From a checkpoint of a small transformer trained on Wikipedia: 5.99M parameters.
Each number is 128 + 24 x the weight over the matrix's rms, rounded and kept within 0 to 255. Layers, rows and columns count from 0. Numbers have three digits each.

# layer 4 MLP gate, 640x160, rms 0.097, rows 339-365, columns 0-79
137140118145159118081110144187101111093141088116110110167147150144107089153112120132125116127129084119151133145101154119077146110146132139074107132136092132124104114137111115142131124112139156149126087168090107147133128118136173075137126141
111146118108128078131106154118145158140124078097149123100132080107147145073132161096159122183118130202141135149107144089128095168135128141189137144124130188159160139149130157122143115168103152135147113129133147101093103095136082130158102183
141154128113108090101121066135118109144106129104109136103139141153102148140121163070143097142119167160130157109100099140150110134140114110118113156128148107096185113139106118127110157119117149152158126103126132137104133142105109128115123161
164120104100115117151111130146080133102092130135133139119118146150114142104133201126159139141076091096122147124106115129169132128086170186141120125137140099111109135153098113087136163109105126144158130132084114138126122166126130114130142147
154136129126095134144140111126116129115148108108162164130134119144123144111128094158090159129144127126154130171166158108091145129133150133114145111069176115093151148130148140146106108102120112150132148128116119134126139133103126127108143158
096110135137168082090134094131112117159153098121171139129120123127192177142142106140159099151124122098119117131145123159097131124154168140166105102102117145128111113146102164158102099140128112102160154140145147146108124103123118129109167132
126134111158125100142138118111143142149161091070135146082198117102180171154154097106151145140098159154166153083130109159099166111143098127128098126103127154111103127126118099110121095091122136158116118121101154167135197149118089110153106129
162163101111082152163163096094138097120123150133153149132131118068121132108110112126115157128103085154098112123138159182143181123174142084164119082124173130176149154133114118102108119121105134118133140119137123121127118126179139158131146122
153132113161129122162109097087139122090114137173107125130131120138114090121115158130100122161125118111168190111102113138126134101117094113108120120101121154128100121142150137120154137138172147178096126173126122129120123128087133122124117118
147121175090121109107173132120130133152137126129144175094171128113139134180113089130129126138164098144097076107141075111105161124146107136117106123133151139127113119115138128129130075156114136156140135125120111156124125154174107102157137139
114113141136139125112144119145119133127167171156128180101113138160119145135122155137136147130145152124172112167118124132116118158150152108114125083128180064105114162114158112112121131176162164154120137141119166130136094155105109065108142106
158151152154129139118134092150107118112114091122147097112111124166151081117089102133157149112145157179119105140149152161143114119150135150120163135137113129144134093124128180086180089107132150161176145156130141178110135132123162111090134110
088173123195130157102093144112114100115127116132152109075158138118153139144123140134126149127141112130146135120142120144141144120095124086138125079115151136124110118133124158144146153109116175132089130151118095118162082149168135103139142112
100087151119111138151101072085086138173110149081114157105097079094127094093131120159110177136146104153131143138095094126089111150146125127161144150124096146101109156157132123150169097141132114137116089134132124119110131131165113108152100141
127163113149156129140120126141143133164157148153129139147130141168102095126120097145137143159149112133123133068178136110140167099136180123105106134139168111149082110133141103094137131171105140117100127115164098145077104145132089158153152125
112157107091150118133148129141098129138127099126172102123107183104108093141098122089134137177187164110106137102125134104091154131122160126124138146135093130134104105149147150140130172111177143108092141121125129139123140141109150131140108149
142115149132136109152086144169154089128138152116141136130099108130134102083122171139148146150099158164158150150148142146159125140156154126117149135110102190117111120153127140090100121102112125170082157141111127147143140131138165112112167110
139123168142160096137119140097113129108116093139110147115139106109110106077086100113142135176153127130169179117136107103119112113110128148122115136125161119126154146098154135128085137136145114104126142134131150108145111090109150120172103130
155137127108112097165112146119104188138157091122146115118135120136126093154081138113136128149157109147119139133094167146152158108128108136136125139119109141151153120101083135150125086124124139112176103102112118101151154159109128105136153135
101142138133111114101147130096130113092118141133157127135146136161070114094099134109138142154110132146165148125171126113133126123104143096138128092130097162150125120168121148141113178120113144112091130107140101144188121156149096107132185131
139120101095113122109143158132122135154088119120135126133173114105145124114104168131136104111160117104107116094120111171091127103168121146104119105100089147157087159133116175135134096113124150110158128118127124080121127190165116120138144078
113091069107094135158110145126118105098126099107091147112139121095124119136128074110140133131103111154107147121091155149133113156121128097087165124092125122127142082116152104172122128132128172132145121128141124135115100139146103136178136150
107130146109184102122105116132108139100133104134130142142135071082100160139138115154147153154172103105154177191133135157157143159164125125143122117144152144118139119180145133099126180083084152079116114107124084145112098130146101149165121143
125163144123127138139088125151117148141138094135183097096155152139094137126147073151107107149093144128147146103130106114152105122159114144119127132108100159082134109134118176140157132112141131131118081102117129101101137143131144162109136169
102089163123143113119141139142117132125106139101077137105136111134137175114096137201141067120148146127134138099108183096191169072118148111106141099166112146143113144096158112135091096121123082139137140136115095131116137145114127100115132108
140129144149139108153127134109106125105148137156140128156145102101118154075112144150107110175109112113142109139161108117140100148120155175140100152151134147095079120096106186123137092152129189177181101087128160184143152129162107152138148135
138161144172152133072145091137085146166146149127114131070121153122126136108149151129128137102099141134133145135104088120150115110130118106145155156162143136184121140081200108136156139117116085145135127113082155139156096137108115157098134153
# layer 4 MLP up, 640x160, rms 0.0933, rows 339-365, columns 0-79
136096162133075124112138163140092131116093118176165143131119143177131111143137138115149128132122156118143145139146095134136134121134135140128157065116110137160125159095109118130180125123077082123113121143126120067154140109105105088093115124
135070145146180200154113154123128121132132102131135132169114138102166135168125157157150162123084130093102152140103121134158117208134085122098126110111138115134150142138113124183097105124151114153141165112114090132121145130122154147122185153
119091111108131127081139140132087187106139138135124143153152069118129115140101117117095169131120103128117120143155107105147103121117160151142116121100107159136105150111115145122113114163133131121166109141103093102102140177123182159133141166
087152155145154124148134131082100133113150138102138139115128137112157166148101139142077119116146145126106085134119149126130118096149133137137159106128146130095142156118133151160147118067129163120155124101131110147106136150148120123088150131
127140116169110137129154106121140152117140114100199109114123159118134147094121146113134078109099115121134141098140161126133116104100120139080131104133105159163118121094163145118149128149164150136096111115110092083183140147154129152132122123
157119096147075164137121147109120130137149138064135161155143092096138110111116134109089150127144146154157132095115155140097082142140134082148121149117086122146102152108145104129085138087164111130110142104093059097118150149144122100139155163
148116084131093139061134091129122160164136126105117116112113101149140110156132154186107100149118140128182168121149103128116106125141183109092129131149134121127155149149116172094114116114110130083107197139122124102063078107126130123118119102
126136176144144100102162119148166117097164119112178152187129108167148107120124123169146153160101147107107097144110099152126126091124068107136130136124097139109121114149069097151093090118124107181148121103129136128152120127090152089145114152
101118135139126116140132083132123141174115116136137126126135125111152132112119139140122106095102152166097114119069123079170105074133151146140118085191127118126108180088142136164137120162124114126128120167114157099151115101124108122136115142
165107080153108094110128156128109122112085142175150163129094143121155146097151105206074122096146129140179132101137142172137109109103164116095093091060129102085132132125125118085106136101195168132138131134110097154122103116087126109128082126
109110142186142153122110099122133154108121124124120136145099145127181085149089109189123115094096125153132122104128156146133139158130141134116126106094163131137159150131133135079100091098102123110094177144139138162140138106095134130126175123
145129109141150104125079118123168170164085162144116177143125088155106127131126155113135136140135166162141143129119134129134129108113115150144133138094099144163138095068084124110119137132125170120095113111097136091141098148107136093132156118
117111141135151093147107133121109143112124110174088080096089130119111148126130143110158103132145091166145154163123105162162162134145121137097084153187134125093135134175133105088117159150085163140148116086155163132127113146167147126115116145
091124139115148121131121093134131084119142144094100121132167111105101121128133141115104137145087139150142159148123108084125150146164151125122140129142110108112121136143122109177154150107086121111152157145093113094097095134140084159149108109
146086134123107121163107125150117134115125089155141135121101139125134166126154135160144117134103164166113096087144132095163165129104107148135144108152160139105122113149121136140159109094145087128162126120089125126140125183116093116163140130
138091172147147131117170124159152126117159111119148133131111105118091149143128094138107113129141158115103128125128156141121138122136139133117119159113138127121160118117142154136113135172149130075119102147121100156115078109112142132133121118
135174168103118108141125102164139164137134178144129124122170101146164115150120127111144159103119159136148165145109134110110132133089152169137126137127154154135130128134159133130123149120107127136127125095116129099135149097136137109094140135
161138109145161131116136109142158095144096125111136099119119106135136107149161118146179073097124185112099131158068141114113109135134079131174146100091094112119134109141115161129118160109149114093128117166147111124080168132170180150146087120
147109114118150128149115116139168100134152133116120116123116165128144124155119110154107120112133124139145073119140129157151096183087119125118155091096089134172132150115125152128140149133139128136134186118130141176132108141164133124139126126
136098110119089128110145147155152098133113137166117169105123113096069113102133134168185121129178134098139125092140154084126099148137100125159146107097183121135136109160138143129116122118126122122166110127166170153160131121163170102154109117
128117107146067102151125157089119129082134167136120128132132132108141133147120153145148160111136144109129182103135079071119134103138113166106150112135087157142168107138063133087131096077100095146119128161126135167088113154119110118096121134
098141126128115091149120134161113081124126143152116114130166124114139140096119061133128107112095136143151145104142093137156099101151171141142079135145133135141172127156134143121160129154135144143147153108076139107131170151132131151131103138
174143119176163133119128140120101138126111107153154110128097093092142111102128126131076128145124193150150123130145152124124187140161155137192094087126129123085120128098130158144118096123087111120104121189157168132127097106118138130127153128
087180121129153157153094121122116085186151134138133112148119165107163149172124117137135148109118136122149113145123120130136077128155150105162127106150133157100123146135106154125116128135142110151135131132119120127174116106105141112119114086
171162154077100125110160110112111132121139167124135108138140114118133119105132083152127095128134129122087154137133126171142135123155137113115122132103178149143139165115136132119079109113143098158137172159095106085100167167142138113132110113
119108145133154100108131164174123142124137190102152120160148118124089178096198125147136144112121138122142083157132098175102138133125108106146075137127098109158139143159136108116122145134200138155157115146116103163130142123123100097079154155
118132151130159101111160125163161139141115158123116118141160097179151124150126104115135136114143153166184142150179198076114124097136097130154137142132124120073123147116124132133130082109138122156138128157153101170167126179179102116150117121
# layer 4 MLP down (transposed), 640x160, rms 0.0857, rows 339-365, columns 0-79
081096086106159156164120137140168141132140144128148116124081090121129148114099119146114126126108132146153122134137088160131122116131151116122094160069190136079128133101159095131117129121117122135114117122140166141137078123133105161150126129
123129120102154119092131114143137089159142169103152133139117108112114097114161110115115113127131124125139061130117130114124123130188080117105158165104126140107135134123122129119124182124140175100134122136119129108118139172106138103118107132
128146148086115113120107146121135102129113120147144117141126124078116104116127105144103116142156132150136115125084136113108110135135174160142117164100142144164116163107168146137129116110123105130132137132134130148087166138135110109144181128
110134119112168110165135155117094160116140130140163119143100161130120097162174166098106127139152161123154096131135125125151134116097163133176106107110162123070106109144103134136101121108098129141147145139141101133135138162112105104115143165
148116164143119121117164137122101105140132122086152080150098110132156131154131149132125152138089097143118116174157140140140137104089107104117107125080152130139150142141139130129145138112170171111112149102112105138143106122124132149130112115
099157105127137174148108115110135147125103139075151089125088077113145104134130102141099155155118163138096119151144180130171110095098148145173138148152140162166100111141113158120125134129089129106152136148112112113066157138149124106160151141
131178104153178079129131137103075098120150093136132107110103154163144120160122129169140125102149187143112137134120131159121113116119127141167112119125149117098133123132101087100121072134129131109157100111115124117149145138119132113173112113
143103106148142153134130116152154136148175146125084136140129158127133079116179108135112124081163113148151151163142136137128134143113139137116155094139087110085139090142119115128129142140144103100111122117128177121109127079141153176124074125
128119107129099159143127138141135123131125149100140131155121114126086108137124136099159154100149143131071161115113170168109061165152095112121097156129179152138120172107148102120109129127126148109133124113151123124178091159146114090096137137
136101104112126115104136127179135145147082136152191143121145123162157081157152122171162158122090095134137137121118118144118121118123127163142151138063159158130099119128155152185134103106171154125185148134125122143114101124115131090139090152
112102122135086115123118129111151122155138130143104192170119140139166167143102170089122091060122112134166125112080119122112163158130101137140114126168162098102108107112120137101111124164141124121097135143118174117100107171123128120116158102
125138170149102138161119126144114127097152135128122125137144123144128111135131189147156131091098132199115102114118120146146140158123139127141153144138151134106106100130119120091122117136131094176139120122111117151153137096121145159153159116
151084139131150108136076135125143158137126120116117150152145116132119121153152147147149145192154136086117104138132154095125128115089132087093167134195157110104097086114117140132138128068108181089155135125131131122170126143199114084150093085
112113125117172121134154088160157170133127131112126146151138154119119100168119123088130140102106114138123114097148127107116152147118152135100110087177154161145116140129150113127108147147132123133130130088104134144164116097125109137127091145
151135140109124128104159151131139140136123111141127127133163151080149154111087123095113154142133170129129150085122113129136163166134168149111082143143129135140174071149138119094156090137152112147150140132169143146100126086122118152121118115
099107109128158130157126124140134133156138106172106124145131097138126140145087117123166132133162134127135138140132157115139139123114103092146174171128111142108098125087144119130154161192127165092099133084092134135123095146155117122124110109
136112158128093107125137140131119141128109133130114166125111093074141130138135119109126153132131140128169117144127124110136173114137145146125136136128140158143105135157099116183095096129129131125132146111140099110147145078082136148109119118
150128126149128157131094091096116155171096145131150083136161125074125095101122139138135123155187122138134082146111134120136130130161124142113134155101115131146153139113133145134144095124162115107165076090122112123088142131156084129158155181
136155144131168136155138116154099136123129123149140114182132164151118109161137149137121128155167112157137110149179123166137102126105172114132109142113106113071196119127115111128083124112095116122152080143115128107129107108101140145111103110
148121139143109112118146156096155088138136105157133194104133124127104142104096147120157093120131127157147163138098116105104123161092161117113180111124124108135166130106150114115118132135113149176133130151121139117064098118098153126129085107
107181160117171143099111153121075158122104133157142150106168121116147123122124172117141147124148113156095120127138126145202144155120121150181103103115175124141155140121153114138150123139111139108144097126095093091133100133096127129073109144
126129149126116107098140128118115143103130135142134131091117139152140094117084153116076142157168135095144091145126134105106101113089114096151113095126146130105091091133092096112104103138112118143143097111123125157180143152158140155121157103
119133160128133143118167120077141143096106135161169174182135100108135117108156175154145112115117096176139141138127131126104150128159145113133147118119103137052130130107134104137138116102140137136132181109149054101119107127069106116134133122
127135156115104103140116162129157123166137128138149096115172105110123147137142127134107146162143123125153121107156169140150129129134140107064131116152124114091159113144123113088120119089150135114148100120165144114128116108085136134146191170
107047103133159141113136135106171090137137151105085124149114124120172119147125129171146138140116119149123122100111130112150115081090209091104144148117135133126130097103112142140140182138161135116141121092100177136085137141166134137123102090
156121104122100147161149141077106153118129116128128143110120104164135131146090146072144120123124100127112146139115121089115103122110107135107163138096104108129148097094121113117154139113126079118153093142114140112143106157114132081109097127
132116128154110153138129152146141098092141140127127133116117126121111119127152101092127108122164121118147166123139147113134115070159123114127086158146112147121066138140128101096151136129165173121171136160131128135134130172163109150179156119